{
  "head_dim": 64,
  "activation": "gelu",
  "norm": "layernorm",
  "norm_eps": 1e-06,
  "qk_norm": false,
  "bias": "none",
  "tie_embeddings": true,
  "init_std_up": 0.0269,
  "init_std_down": 0.00425,
  "beta1": 0.95,
  "beta2": 0.95,
  "lr_head": 0.00809,
  "batch_tokens": 65536
}
Each number is 50 + 12 x the weight over its row's rms, rounded and kept within 0 to 99. Layers, rows and columns count from 0. The size before them is the row's rms in percent of the matrix's.

# layer 10 attention value, 192x192, rms 0.119, rows 0-144, columns 0-47
097:41 58 51 54 38 40 53 52 48 54 34 44 40 49 63 57 66 48 62 60 56 67 42 45 45 46 70 58 48 66 62 42 65 46 56 49 47 47 51 36 42 65 49 18 79 49 49 29
103:70 48 49 59 28 57 67 80 45 47 52 31 41 38 39 45 57 50 57 54 51 72 39 65 51 42 55 35 47 65 54 32 58 47 51 53 51 35 36 53 27 33 50 53 52 45 52 61
105:49 44 62 60 54 50 38 36 57 58 38 61 36 47 74 34 43 42 53 52 44 51 60 35 67 37 56 59 63 43 40 34 46 54 34 62 55 61 57 58 66 53 39 57 46 36 55 48
102:41 75 49 44 72 67 62 53 62 43 52 61 59 45 48 47 58 58 55 43 45 60 65 31 68 48 53 66 82 46 43 78 37 50 56 50 47 72 48 53 50 71 41 39 32 70 45 60
103:58 41 67 42 48 18 50 61 79 44 49 40 48 70 40 41 16 76 48 44 50 29 56 47 64 44 52 55 41 42 30 59 45 45 40 30 35 73 75 46 51 64 39 58 35 40 47 52
098:54 45 51 51 60 39 71 59 41 62 62 53 57 68 51 30 44 54 48 39 48 56 41 50 40 56 40 56 54 64 58 78 60 34 41 18 62 48 58 68 48 44 73 27 47 57 51 43
105:17 47 58 58 41 42 49 46 46 52 64 79 59 49 54 26 28 52 40 64 39 51 58 47 22 47 39 57 56 62 42 55 54 58 72 65 62 40 41 71 71 44 47 68 57 53 59 42
094:45 60 47 53 40 42 55 42 52 50 63 52 41 48 48 56 44 47 41 56 33 46 48 53 46 48 64 40 62 58 46 76 41 53 55 75 50 31 48 46 55 48 25 43 74 66 54 26
095:63 46 44 57 54 44 47 58 33 50 60 45 47 51 55 56 39 58 59 56 57 62 54 42 50 36 37 41 42 41 47 46 45 56 31 55 50 29 46 32 48 48 60 51 86 55 65 40
096:45 43 71 65 74 43 49 46 58 38 46 57 48 55 63 44 07 41 45 65 47 46 47 23 63 38 30 64 43 54 32 44 46 71 72 55 57 70 49 51 73 36 41 43 63 59 42 48
093:63 49 44 47 44 53 32 45 44 58 56 59 27 51 41 54 52 48 46 49 36 64 62 45 36 29 44 41 46 49 42 68 44 54 64 53 31 33 57 67 43 49 46 55 61 16 42 42
102:40 31 47 43 62 42 72 44 48 42 50 48 63 45 64 61 31 56 50 33 55 60 48 22 41 64 44 44 40 56 63 54 64 43 52 61 52 42 35 33 45 40 58 54 61 29 36 68
106:51 49 37 49 46 44 51 31 47 44 51 36 51 60 65 39 36 48 55 41 50 61 24 33 52 73 74 52 63 39 47 44 63 62 65 60 49 65 54 65 49 41 50 90 61 53 49 50
105:37 68 61 48 50 64 41 34 53 59 49 38 47 36 37 58 68 41 53 59 38 50 59 74 54 45 30 52 53 44 66 32 25 57 28 35 62 42 58 13 38 34 37 50 48 40 55 62
095:45 52 59 72 36 50 56 39 34 50 50 41 69 46 60 50 50 42 55 62 36 63 52 43 56 49 37 28 58 26 60 55 36 57 46 45 59 44 64 66 70 44 59 50 56 28 53 51
104:74 39 27 51 51 58 70 50 72 60 50 54 47 51 47 57 39 57 35 45 43 24 27 38 68 75 48 70 64 54 45 51 64 56 61 56 48 67 58 61 43 65 52 69 58 59 48 53
092:45 39 39 48 39 56 50 70 53 31 41 54 64 66 44 40 50 58 52 53 60 66 47 54 58 35 38 27 41 61 54 57 43 53 36 32 46 60 45 47 47 27 49 56 52 58 68 34
106:69 41 61 50 57 67 52 55 41 49 51 21 54 50 49 67 66 50 53 37 48 76 39 53 54 37 49 45 50 66 35 56 48 48 52 61 32 20 50 26 49 31 66 58 61 65 56 53
085:41 65 47 50 58 35 51 58 42 56 45 47 54 60 49 67 64 64 60 70 62 74 19 67 60 34 52 60 37 47 40 54 66 43 55 25 35 45 58 46 58 40 61 46 50 51 60 21
097:54 19 66 35 59 46 49 39 60 53 27 60 59 68 38 25 25 45 70 45 42 45 36 56 55 50 73 68 43 57 60 39 63 53 55 44 63 59 50 48 61 62 40 58 52 51 62 51
093:42 57 58 77 43 45 61 44 67 59 37 53 46 50 42 50 49 28 26 48 54 61 70 48 55 71 43 27 31 44 42 59 49 48 45 53 59 52 51 52 37 63 54 27 51 35 50 46
110:26 38 35 58 47 27 51 45 59 55 46 54 43 48 44 42 36 37 55 52 46 53 45 35 42 43 59 61 49 39 42 62 67 58 47 53 56 60 51 44 80 47 66 54 58 54 64 21
100:52 41 48 46 63 53 65 40 67 47 53 61 48 73 26 61 10 43 51 53 56 64 42 49 59 47 76 44 52 43 61 48 51 53 63 46 51 45 51 41 46 29 43 56 42 43 65 48
093:65 57 52 73 67 51 63 47 74 58 41 56 51 53 63 44 47 58 50 51 44 46 47 52 78 51 41 33 64 77 44 67 72 69 59 33 57 63 31 44 58 57 48 22 61 57 36 58
098:70 63 38 44 25 49 28 51 34 41 50 72 56 44 43 62 47 35 26 52 57 41 54 44 25 62 44 47 70 47 40 51 28 53 51 41 43 55 67 61 61 62 24 28 62 47 51 49
100:53 48 54 70 60 63 53 54 51 29 53 66 42 60 60 65 18 37 47 40 71 62 44 46 57 24 59 53 49 41 52 68 55 61 59 45 52 46 59 35 54 27 49 38 61 53 59 36
104:62 31 68 37 55 36 44 27 40 54 42 33 50 43 54 27 60 49 30 59 49 38 41 44 62 67 47 45 20 47 46 29 34 41 48 43 47 60 39 67 58 48 44 55 38 47 55 46
100:65 45 50 41 60 44 43 36 58 55 55 27 40 48 51 58 65 54 47 50 31 40 34 60 43 68 72 48 58 53 44 47 27 34 43 50 52 67 59 43 64 56 47 49 39 74 49 74
102:55 45 46 42 56 48 70 54 46 57 58 67 57 53 68 50 57 71 54 49 46 71 36 34 33 60 59 35 29 53 42 45 55 58 47 38 57 39 42 52 54 63 40 48 28 82 29 60
111:44 43 61 48 56 46 64 61 56 27 43 36 58 60 55 70 68 58 49 42 53 65 42 30 57 46 48 45 54 53 48 60 45 58 53 52 36 68 49 56 46 35 59 43 30 67 46 81
099:63 35 55 50 44 52 32 47 59 58 44 39 50 54 70 31 50 42 60 47 36 41 22 52 62 46 41 38 45 65 35 38 56 64 59 35 47 62 58 44 44 25 54 41 57 51 53 34
106:60 47 65 45 61 47 60 26 64 53 32 41 43 56 42 58 61 66 55 49 44 63 49 37 55 48 58 54 45 59 59 38 78 38 35 50 36 59 37 46 38 47 60 73 46 42 60 47
101:60 31 61 42 65 76 45 55 55 31 53 61 59 71 53 49 43 58 57 66 47 68 49 61 45 44 48 61 48 55 49 41 39 66 31 28 60 29 48 51 78 45 44 57 64 59 66 28
091:60 38 54 41 27 42 53 66 51 51 48 39 39 46 36 55 34 38 48 33 50 53 36 60 73 58 61 50 30 59 58 42 68 31 45 48 60 40 55 38 39 42 38 44 78 17 47 51
093:73 29 39 41 66 54 71 46 42 46 60 38 37 61 41 53 48 57 55 33 48 46 73 47 60 46 56 52 36 57 69 52 54 37 37 46 60 30 49 39 29 46 48 51 50 46 67 66
102:37 68 55 57 45 42 72 74 53 43 61 37 60 67 48 46 53 50 40 40 74 28 52 42 44 53 51 47 41 53 39 35 68 69 40 52 43 56 36 54 45 45 36 42 48 68 37 66
096:34 65 46 50 29 70 42 56 41 51 46 65 64 45 36 86 20 52 44 59 41 20 46 49 59 51 52 50 45 47 41 68 75 89 51 68 48 55 57 43 48 12 50 57 37 61 68 33
105:62 38 26 52 28 53 36 76 61 41 45 71 53 58 69 43 19 49 58 49 42 28 48 61 64 46 55 49 76 43 34 56 42 64 65 53 61 48 69 35 42 57 23 41 48 40 50 29
101:53 43 53 22 68 28 59 40 65 62 65 47 27 69 46 45 40 56 57 52 45 63 50 61 55 74 76 64 56 50 47 36 64 56 47 66 39 45 42 60 58 69 31 57 28 68 52 56
099:53 56 73 55 39 43 48 40 59 34 36 35 27 47 28 59 60 47 56 64 51 36 37 64 44 62 56 51 29 70 55 41 63 48 36 21 47 54 51 37 55 59 41 52 42 55 44 57
108:61 67 54 55 38 51 44 30 38 37 60 66 55 48 48 47 48 46 43 66 60 55 47 37 56 66 40 51 31 35 52 54 75 62 39 07 48 37 51 50 52 39 55 41 51 35 38 62
108:75 40 50 47 62 68 38 56 42 34 48 30 74 45 70 48 58 46 28 43 59 68 52 38 54 52 54 51 43 44 55 56 40 58 51 41 37 52 55 40 59 62 55 47 45 69 39 84
101:54 35 54 75 38 53 52 36 60 51 44 53 62 45 52 47 27 74 52 50 25 37 25 46 40 64 32 49 30 69 56 44 56 56 55 48 75 50 55 36 33 45 60 46 55 38 50 46
096:46 52 78 61 52 22 42 54 52 65 38 56 41 59 45 56 20 34 34 49 58 49 40 39 49 53 73 37 55 62 40 55 37 52 73 45 42 45 32 54 64 43 48 46 46 68 39 39
096:50 41 65 53 38 60 56 53 66 33 51 62 54 35 40 48 44 51 39 49 60 43 21 55 56 43 58 50 43 51 57 52 42 48 40 30 53 62 71 40 70 48 37 37 69 66 49 39
106:46 59 69 58 48 47 36 40 52 59 40 63 37 35 52 55 70 48 38 59 53 43 62 75 61 52 60 45 53 60 64 44 32 64 55 51 54 28 37 66 55 64 43 44 33 23 64 25
099:44 56 49 58 48 73 50 38 55 30 45 37 73 37 50 58 71 44 52 65 46 59 59 50 55 43 28 58 66 67 61 71 47 56 62 55 55 58 60 42 51 33 55 43 52 51 49 56
100:60 33 72 58 34 54 55 61 51 45 29 53 58 46 50 39 42 53 60 59 53 53 40 59 81 37 35 53 40 56 52 62 59 61 35 62 51 43 51 53 41 53 39 59 46 47 51 47
091:52 51 53 30 41 27 37 09 24 51 48 47 55 40 56 42 37 34 58 54 58 44 49 56 48 71 48 54 41 45 56 30 46 47 48 37 48 50 50 40 58 63 54 45 53 29 48 46
106:39 50 28 45 39 42 35 48 46 67 52 70 42 52 54 38 57 54 42 60 58 57 56 66 56 36 36 40 53 39 43 64 41 54 40 49 47 57 49 66 78 52 44 44 73 35 43 39
100:50 60 45 29 39 54 40 64 47 52 41 73 56 52 45 53 51 42 53 39 60 38 39 37 52 58 65 41 71 54 37 47 58 46 79 62 55 54 44 65 54 74 46 46 56 42 18 56
108:59 35 51 49 30 61 62 45 42 67 47 63 32 45 42 49 66 55 58 38 55 51 39 56 39 44 63 43 53 51 53 45 17 40 35 56 46 42 62 54 56 62 33 42 70 43 58 21
100:46 29 77 34 41 50 47 38 53 31 34 54 71 45 39 58 35 76 52 51 57 37 42 37 55 32 43 24 66 70 68 64 60 47 38 56 53 42 49 45 67 31 51 50 70 58 53 41
107:54 57 57 53 40 66 44 23 37 68 44 69 37 36 53 52 46 41 49 54 40 70 44 49 61 46 32 47 60 49 71 55 34 67 59 54 50 47 45 37 68 39 57 53 79 44 59 45
103:53 62 44 35 54 47 68 49 36 53 33 52 49 57 55 39 48 61 76 22 77 58 57 50 42 66 34 60 32 25 59 46 58 55 43 25 52 59 44 52 62 59 67 35 45 45 41 41
093:56 50 54 40 28 46 46 44 58 40 54 43 43 58 46 42 72 53 33 50 56 39 59 62 36 55 69 33 47 53 60 58 38 35 64 28 57 31 49 57 64 55 39 44 37 41 50 60
109:63 56 44 53 58 65 65 76 47 49 56 36 57 53 38 56 59 57 66 34 51 64 51 52 54 47 48 55 65 34 52 45 52 51 48 57 38 40 51 37 30 31 80 53 41 47 52 50
105:53 50 42 69 43 62 43 38 45 41 58 76 51 34 60 45 56 43 42 60 28 50 50 57 36 36 65 63 67 63 59 36 52 53 60 48 61 22 37 50 60 52 66 62 59 43 73 52
103:53 28 65 56 60 47 52 51 57 67 52 61 54 51 44 49 28 51 52 47 30 73 50 41 30 57 74 53 47 45 49 34 45 44 63 55 62 69 57 52 54 50 54 75 36 31 64 50
116:29 45 35 28 52 58 50 60 44 65 57 56 55 46 39 45 76 44 42 61 57 31 60 44 36 61 61 37 44 60 48 57 56 43 73 63 39 66 55 46 51 62 38 50 26 57 29 70
098:47 40 73 79 37 43 66 28 49 39 63 47 58 36 62 30 57 44 24 63 41 30 42 51 46 70 49 49 39 55 57 48 34 48 65 52 60 56 85 54 58 51 50 68 36 62 34 50
096:48 67 24 56 37 65 64 45 61 61 43 37 42 32 48 69 47 54 42 65 53 49 42 26 33 54 39 56 44 36 73 52 57 41 43 43 41 41 53 46 42 51 43 32 81 49 59 36
107:65 57 37 53 62 52 42 70 71 71 59 67 43 52 52 54 45 54 42 57 45 39 49 59 49 68 73 45 66 60 26 43 54 55 49 59 47 23 50 60 55 73 42 47 65 38 45 42
088:59 43 46 47 40 58 53 52 55 55 47 41 39 42 36 46 54 46 48 46 58 66 49 50 49 40 46 38 76 52 73 59 43 51 52 43 30 43 65 50 44 53 68 50 69 35 43 64
102:75 38 64 52 32 54 68 53 33 68 28 48 41 50 51 61 53 45 46 29 44 62 51 45 41 61 32 52 45 56 69 56 56 52 27 66 54 35 69 49 66 40 50 49 51 48 65 44
084:36 47 48 35 48 64 43 79 74 55 70 42 51 81 65 15 61 39 61 52 43 60 44 57 51 69 60 56 77 29 60 49 44 47 52 49 59 68 38 62 31 62 50 64 65 31 40 52
099:46 62 67 39 55 75 41 63 49 54 54 59 60 49 66 41 38 62 72 51 54 58 48 35 62 73 59 44 40 44 41 49 54 41 35 44 68 73 48 45 50 76 58 75 45 53 41 46
099:48 35 57 44 66 28 45 46 43 25 46 59 49 50 44 37 49 45 30 35 54 30 35 45 47 57 50 69 81 56 49 74 62 40 42 61 40 35 37 53 61 43 49 60 48 50 49 49
091:64 64 46 42 42 53 58 45 50 66 36 36 28 42 39 70 66 35 57 31 54 51 58 60 48 53 47 40 37 48 68 40 43 47 47 60 56 49 49 50 33 58 49 37 42 32 41 70
100:59 62 62 43 56 51 23 62 33 39 38 25 47 46 50 36 28 24 60 44 49 48 52 57 46 54 26 44 37 54 68 65 67 44 47 54 52 46 46 52 36 52 44 87 66 63 49 36
105:44 64 66 45 41 49 34 59 40 42 47 34 53 58 51 39 60 34 45 36 67 51 53 56 45 55 28 41 66 52 76 39 57 21 44 58 56 48 65 40 44 61 66 65 56 79 64 71
105:31 41 44 63 49 40 53 60 27 47 58 58 64 38 52 22 45 52 49 59 48 25 35 46 56 55 52 61 58 55 35 53 39 45 60 33 40 73 57 35 66 50 53 47 43 69 59 50
105:36 49 50 57 60 48 81 51 45 60 44 56 54 71 46 52 67 80 38 65 38 56 42 33 61 35 60 49 60 35 61 42 78 57 38 41 42 71 44 60 56 62 58 58 40 28 51 47
100:59 51 73 39 63 63 44 65 30 45 41 33 60 50 31 54 37 52 78 40 61 52 72 60 48 37 45 49 63 69 68 54 58 22 51 41 58 64 36 56 57 65 71 53 48 44 59 55
089:61 41 84 50 42 46 34 59 48 29 37 50 57 56 34 75 63 48 44 39 37 43 39 61 42 47 35 46 44 64 43 57 57 55 60 66 45 49 52 65 28 41 60 47 37 45 61 47
092:56 75 59 55 65 46 38 60 57 39 28 56 39 43 44 77 50 36 51 43 66 60 53 74 49 39 47 44 58 56 53 53 58 39 43 41 63 30 55 41 76 18 54 52 30 41 53 63
098:55 44 53 58 52 34 53 44 81 43 43 73 52 59 42 50 48 56 36 77 57 68 47 46 56 44 60 56 42 43 58 37 58 63 49 28 65 56 53 64 66 50 67 70 48 36 54 33
101:40 77 29 47 50 40 32 39 59 74 38 40 52 47 41 39 39 57 68 31 65 59 67 57 56 42 78 61 21 42 56 43 48 50 41 33 62 54 40 50 44 59 43 45 71 26 48 62
099:73 39 65 40 51 41 24 51 32 45 55 48 52 37 56 45 39 50 49 63 49 54 50 62 68 55 37 25 46 65 45 71 43 62 64 51 29 40 48 42 36 46 50 57 38 42 30 45
097:67 39 64 44 46 58 37 57 27 58 64 56 50 49 68 47 59 39 45 42 14 46 40 54 56 67 60 41 56 57 44 40 53 62 36 48 48 64 64 52 27 49 54 64 48 47 31 36
099:38 34 45 70 54 67 61 45 59 35 42 41 38 37 55 33 40 58 45 69 69 51 62 56 50 58 45 60 65 71 72 51 44 42 52 45 52 40 33 49 54 45 26 56 48 70 42 36
095:30 62 50 39 43 68 48 45 53 54 37 60 54 58 57 42 57 43 63 55 44 65 64 50 62 42 54 38 43 31 46 35 34 28 70 31 58 33 41 69 56 33 30 77 44 53 59 37
098:48 55 47 27 56 57 70 39 34 60 49 68 58 71 46 45 60 72 62 58 42 56 45 31 42 78 68 47 73 30 48 48 77 48 61 59 64 73 44 35 56 51 70 65 47 49 46 63
101:45 49 56 35 57 32 53 56 72 43 56 48 71 53 46 39 49 47 50 35 59 48 49 40 83 46 44 45 46 62 35 69 44 69 51 59 36 40 56 50 61 41 48 52 42 56 39 46
093:36 48 46 38 49 41 28 53 65 54 55 58 54 63 54 44 51 37 44 71 46 60 40 50 38 55 52 61 61 28 55 57 55 54 73 59 50 59 33 42 50 31 65 82 68 52 42 37
093:53 60 59 32 46 59 51 52 47 70 60 33 44 78 63 56 44 50 41 39 53 70 33 57 53 68 65 48 26 51 37 41 72 54 56 51 49 38 54 53 26 28 45 25 57 55 51 40
102:55 33 39 34 53 47 50 40 39 43 48 45 61 54 52 45 40 34 37 54 54 41 64 36 61 24 53 59 64 39 56 58 67 49 40 48 63 57 42 59 69 24 33 65 45 53 51 56
098:44 37 50 42 61 61 43 51 30 37 61 64 74 46 81 31 39 37 37 71 45 54 49 41 61 50 59 30 50 44 36 61 42 51 39 45 19 48 64 42 42 39 60 62 60 64 40 45
110:43 77 51 33 62 63 41 44 50 39 47 50 49 35 48 60 56 48 52 39 52 41 43 43 59 33 29 25 25 43 70 29 43 42 38 28 67 52 41 28 52 46 44 49 38 53 56 64
104:66 49 47 47 45 46 67 55 15 41 63 47 43 48 49 44 46 36 45 57 35 55 49 40 46 50 54 67 52 42 43 77 70 44 46 45 68 52 41 57 69 57 36 60 52 38 46 44
105:54 47 89 57 46 46 38 57 61 37 34 59 54 49 46 55 50 52 43 52 59 46 45 60 53 41 49 34 59 68 36 67 25 55 55 65 47 42 52 46 53 45 51 51 38 47 52 53
102:23 50 24 33 72 30 65 54 36 38 60 44 63 67 42 39 27 58 52 66 41 33 52 60 46 56 61 58 73 40 47 67 64 46 52 32 41 63 40 49 62 43 47 80 39 37 44 57
096:63 52 64 49 40 65 49 64 39 44 52 62 42 48 58 47 69 35 62 54 67 53 53 45 64 64 43 49 39 49 42 62 42 54 52 37 45 59 53 58 41 39 47 28 29 33 62 70
098:42 56 50 66 54 46 61 44 49 59 65 43 34 32 39 60 41 42 31 56 65 41 72 52 45 49 58 56 49 70 33 48 47 38 47 70 48 50 54 42 70 55 51 41 48 55 48 57
090:49 59 47 33 55 48 29 41 55 47 51 58 40 40 47 42 48 32 68 56 52 39 56 50 63 57 47 47 60 59 61 82 62 63 58 60 68 36 47 44 26 50 56 46 48 75 38 40
099:45 65 55 44 49 49 75 70 35 77 45 60 42 58 41 39 37 44 64 46 24 64 52 52 44 53 63 46 61 57 46 85 59 52 53 46 51 51 56 61 33 49 60 43 48 47 55 21
103:50 48 58 58 39 48 30 51 59 62 37 37 63 48 61 37 64 66 68 41 49 49 42 58 69 40 65 53 42 47 36 43 24 53 65 51 49 49 75 35 31 68 68 44 45 39 52 39
097:58 31 53 34 53 44 50 40 43 56 37 51 47 58 57 70 50 54 46 46 63 70 47 61 73 50 57 22 36 49 49 46 40 39 58 37 51 56 53 57 49 56 46 70 40 33 48 56
103:33 87 51 39 42 52 55 41 47 61 61 61 39 49 29 38 65 61 53 61 58 37 48 45 39 34 67 50 25 47 62 28 57 41 40 28 64 71 31 52 53 39 42 43 38 48 59 50
093:40 54 32 40 60 29 51 38 71 64 44 63 39 68 28 49 53 33 29 54 57 47 55 64 58 66 44 62 54 52 48 50 60 60 46 53 38 58 53 54 56 51 47 33 41 61 22 71
105:41 78 15 32 59 32 47 39 60 55 40 46 61 47 49 41 40 52 57 53 62 50 58 54 43 41 58 65 50 41 39 71 63 57 62 30 57 24 41 57 41 39 46 42 37 45 40 62
105:68 23 58 61 67 62 41 56 40 34 49 58 61 45 63 49 53 52 47 68 36 50 51 55 46 50 59 52 68 47 38 49 50 78 70 48 42 50 30 41 52 38 48 77 62 25 60 34
109:48 58 34 43 53 53 16 57 55 30 52 44 45 48 38 50 40 46 44 48 31 35 63 58 11 45 31 42 67 45 79 75 47 57 74 46 50 44 45 47 55 47 46 51 77 65 46 51
103:54 45 28 36 64 41 50 44 46 51 45 43 57 47 37 75 56 56 41 56 51 37 47 44 52 44 31 53 61 70 69 57 52 55 48 61 39 62 41 48 45 60 41 34 47 58 43 60
098:47 41 34 44 80 41 61 45 75 21 41 40 37 47 61 54 56 64 49 69 33 51 40 57 45 51 64 45 66 54 57 48 50 49 45 43 58 56 34 37 30 59 35 62 44 57 55 40
093:38 37 42 49 60 45 69 50 48 45 35 70 60 45 35 35 46 58 39 54 44 35 61 53 60 46 46 71 70 50 19 52 60 40 68 68 49 61 27 48 75 40 47 68 53 54 68 67
099:70 60 46 45 36 66 29 63 65 51 52 53 23 73 35 55 58 48 35 46 53 80 57 55 44 53 41 52 42 26 70 56 46 57 50 46 47 41 49 67 31 56 49 61 65 23 57 36
091:60 41 69 65 56 62 53 33 60 25 37 50 62 76 53 56 61 49 32 51 50 62 35 44 33 74 26 45 51 49 63 32 55 47 45 34 47 43 50 61 58 37 49 74 46 48 56 54
105:69 45 30 53 54 62 52 30 41 71 31 56 46 33 53 48 52 42 63 35 62 53 55 61 44 47 46 63 49 57 36 48 61 42 51 47 58 35 65 40 44 64 68 30 42 28 51 82
101:67 63 46 63 34 59 42 41 33 30 39 62 52 52 40 57 46 23 45 49 44 45 61 33 38 55 40 49 42 53 59 53 52 44 58 60 40 55 47 51 41 47 59 63 64 59 50 47
108:54 46 52 53 49 60 68 56 36 56 49 45 44 66 42 49 56 45 52 29 53 59 34 46 45 55 52 52 41 50 49 33 56 46 38 32 65 68 44 49 75 41 52 62 26 41 42 58
095:66 44 76 47 40 49 59 38 54 61 47 36 41 71 58 51 52 61 37 31 37 50 48 72 53 25 56 55 63 50 42 50 41 55 73 54 79 53 44 65 61 32 60 54 57 22 59 64
094:50 48 43 62 53 46 67 48 40 58 48 43 53 78 41 23 40 58 69 44 60 54 58 63 35 53 67 48 49 42 40 57 60 37 54 42 55 44 47 58 44 55 55 66 45 54 56 37
096:52 51 43 51 54 35 42 58 53 47 50 59 28 24 62 56 32 39 47 25 66 62 33 61 55 44 43 34 44 30 47 68 31 20 74 69 50 42 58 22 54 47 57 49 52 52 55 54
089:49 52 39 47 60 65 42 51 40 36 50 38 52 56 62 38 48 57 47 48 38 45 88 50 45 48 46 36 43 39 80 71 37 45 58 46 44 27 42 37 34 44 46 69 66 61 53 33
099:47 46 56 46 42 43 68 43 61 56 25 43 62 58 35 39 65 47 47 46 38 38 46 50 54 34 69 42 65 48 63 48 63 40 52 54 54 54 73 54 33 53 76 46 33 30 48 57
092:42 37 41 50 40 53 42 39 71 44 76 49 55 52 65 35 50 53 32 68 25 51 52 39 61 42 59 39 43 30 38 38 29 62 46 41 66 61 61 55 60 36 38 53 61 43 50 36
093:66 29 43 53 38 61 31 50 46 46 44 49 73 44 43 69 54 56 37 64 45 35 49 59 33 49 58 64 72 50 47 47 47 50 67 48 64 51 44 33 68 55 62 37 51 29 50 38
096:38 64 60 56 37 64 25 30 41 66 51 39 39 34 43 68 31 71 68 56 65 22 61 45 51 37 49 29 30 63 52 57 53 55 57 39 32 35 54 45 31 44 47 29 50 60 32 47
098:49 73 38 47 37 58 75 43 38 39 42 58 61 60 28 38 47 46 53 48 31 54 32 55 61 67 47 58 74 60 68 43 45 39 48 57 32 44 70 65 58 61 72 40 63 41 43 50
119:51 58 68 59 39 48 35 49 34 32 45 59 51 30 72 56 48 57 56 34 28 60 61 41 45 64 53 51 48 59 41 74 26 77 48 76 49 39 55 37 48 36 43 50 44 47 50 64
091:38 33 46 52 72 45 58 56 43 23 41 55 65 65 48 58 42 59 41 59 51 39 53 43 47 45 55 36 60 56 51 54 67 45 47 57 60 54 39 34 61 51 44 51 58 38 49 59
097:43 38 55 66 62 29 45 50 10 64 62 39 57 49 60 37 42 43 42 38 46 44 56 44 44 61 63 64 44 48 39 48 64 53 53 49 42 56 58 50 50 44 51 29 35 55 25 42
096:39 56 59 29 42 41 30 47 47 50 41 38 37 42 47 51 29 41 26 42 50 44 67 45 36 46 59 80 53 65 72 45 47 44 39 59 56 61 38 48 66 42 55 51 60 40 56 70
098:38 29 58 46 42 46 40 57 45 67 57 60 45 58 62 41 65 36 30 64 33 39 57 55 44 55 40 39 48 53 37 55 44 59 41 58 36 34 47 56 42 36 43 59 44 28 36 71
095:47 63 46 54 40 57 36 44 52 55 63 66 68 60 39 24 53 55 45 75 66 45 64 54 65 48 58 49 49 50 30 46 53 47 64 30 36 47 46 46 55 33 39 53 46 64 38 39
096:48 38 48 33 66 46 42 52 53 44 55 48 47 60 60 43 54 67 42 59 40 72 46 58 70 66 54 32 51 32 51 39 51 67 48 33 21 69 55 41 39 41 54 69 48 47 52 51
103:53 48 36 41 64 51 53 61 58 58 59 44 40 42 56 59 54 46 50 77 57 55 54 52 57 64 60 38 45 40 56 70 48 70 38 39 09 45 52 45 39 37 45 55 45 70 42 44
100:37 46 33 35 62 46 54 49 46 45 48 56 52 59 17 27 27 59 45 59 41 71 60 48 47 75 58 76 47 42 58 54 84 77 50 47 71 25 51 46 32 48 47 43 68 47 61 21
102:59 42 43 31 53 64 35 45 57 57 69 59 70 52 72 83 47 35 60 59 56 45 39 18 38 47 56 31 50 65 31 57 48 65 49 57 61 68 40 51 44 52 58 52 51 41 57 45
103:54 67 57 51 42 56 48 64 61 26 52 55 64 50 42 61 56 60 24 23 57 43 44 54 58 59 43 47 28 44 51 70 60 69 37 54 44 44 49 48 62 50 49 39 58 63 62 53
103:46 49 59 27 36 52 40 56 45 43 41 77 38 73 35 48 33 54 28 47 49 31 36 49 40 64 30 43 69 54 34 56 54 65 67 40 33 55 51 57 51 32 54 49 50 50 66 50
102:58 55 60 48 42 47 47 48 23 58 56 46 41 53 72 58 47 35 73 65 45 75 57 59 55 40 72 39 36 27 40 45 52 45 63 43 41 39 44 21 57 51 50 44 44 38 35 57
099:37 66 40 28 63 42 44 57 49 44 61 49 45 52 30 28 41 33 46 41 39 38 41 35 26 62 68 56 47 34 52 62 72 58 57 67 49 35 52 43 40 55 41 68 61 57 57 63
106:54 37 53 37 63 58 39 66 42 43 36 37 55 54 39 57 73 63 54 62 30 35 50 58 51 59 55 53 39 69 40 51 54 38 57 60 65 40 62 18 22 49 54 39 28 44 38 71
100:41 62 40 33 56 63 44 70 45 47 45 41 47 57 16 67 40 53 55 45 55 30 56 60 47 59 40 33 41 64 43 42 56 54 40 41 61 16 59 38 42 50 56 37 47 45 32 73
102:55 53 42 35 64 47 57 57 39 59 34 57 54 55 59 56 57 59 32 52 64 59 34 55 46 47 43 34 44 46 61 46 47 36 74 58 43 44 44 55 50 67 36 36 62 59 46 45
098:53 61 52 45 35 52 64 67 46 51 47 46 44 39 27 43 52 46 38 42 42 40 36 36 42 65 63 39 53 51 23 38 37 49 68 55 64 53 70 54 49 51 28 56 71 80 45 59
103:54 38 63 31 32 53 44 52 21 27 35 47 39 53 55 68 63 63 57 61 60 21 32 26 34 68 45 49 55 42 55 63 65 81 50 58 50 62 58 27 28 50 73 52 30 54 58 52
095:41 37 46 56 40 62 40 64 60 34 42 59 36 46 35 29 37 57 38 60 60 38 60 43 48 50 56 49 72 67 54 59 43 72 41 54 65 71 26 47 49 41 34 64 42 51 64 51
093:40 46 39 48 74 51 43 49 38 80 27 65 36 43 64 36 24 68 28 55 47 66 58 40 42 37 36 52 58 75 57 51 65 59 46 48 42 52 48 50 54 52 66 57 47 42 49 41
106:35 47 43 36 27 54 46 54 31 76 54 46 62 42 50 34 52 65 60 62 47 48 37 41 39 44 59 53 52 46 50 45 47 42 41 43 44 60 50 38 54 49 48 42 57 35 31 55
105:62 31 18 48 50 35 51 54 27 58 57 46 49 77 42 27 49 74 56 49 45 50 61 55 55 58 57 63 56 59 48 50 62 74 38 45 64 42 46 54 57 36 46 32 48 33 41 43
098:60 81 32 63 47 42 57 38 57 55 53 32 67 55 58 46 64 47 31 71 42 48 39 50 40 51 13 62 58 45 55 68 40 62 65 34 41 73 57 68 40 53 56 66 42 56 63 30
101:48 52 43 76 36 52 55 51 66 52 34 70 49 27 78 60 50 40 39 64 58 62 63 54 66 56 54 21 74 37 52 38 48 30 59 48 39 65 28 47 43 58 56 46 46 62 37 64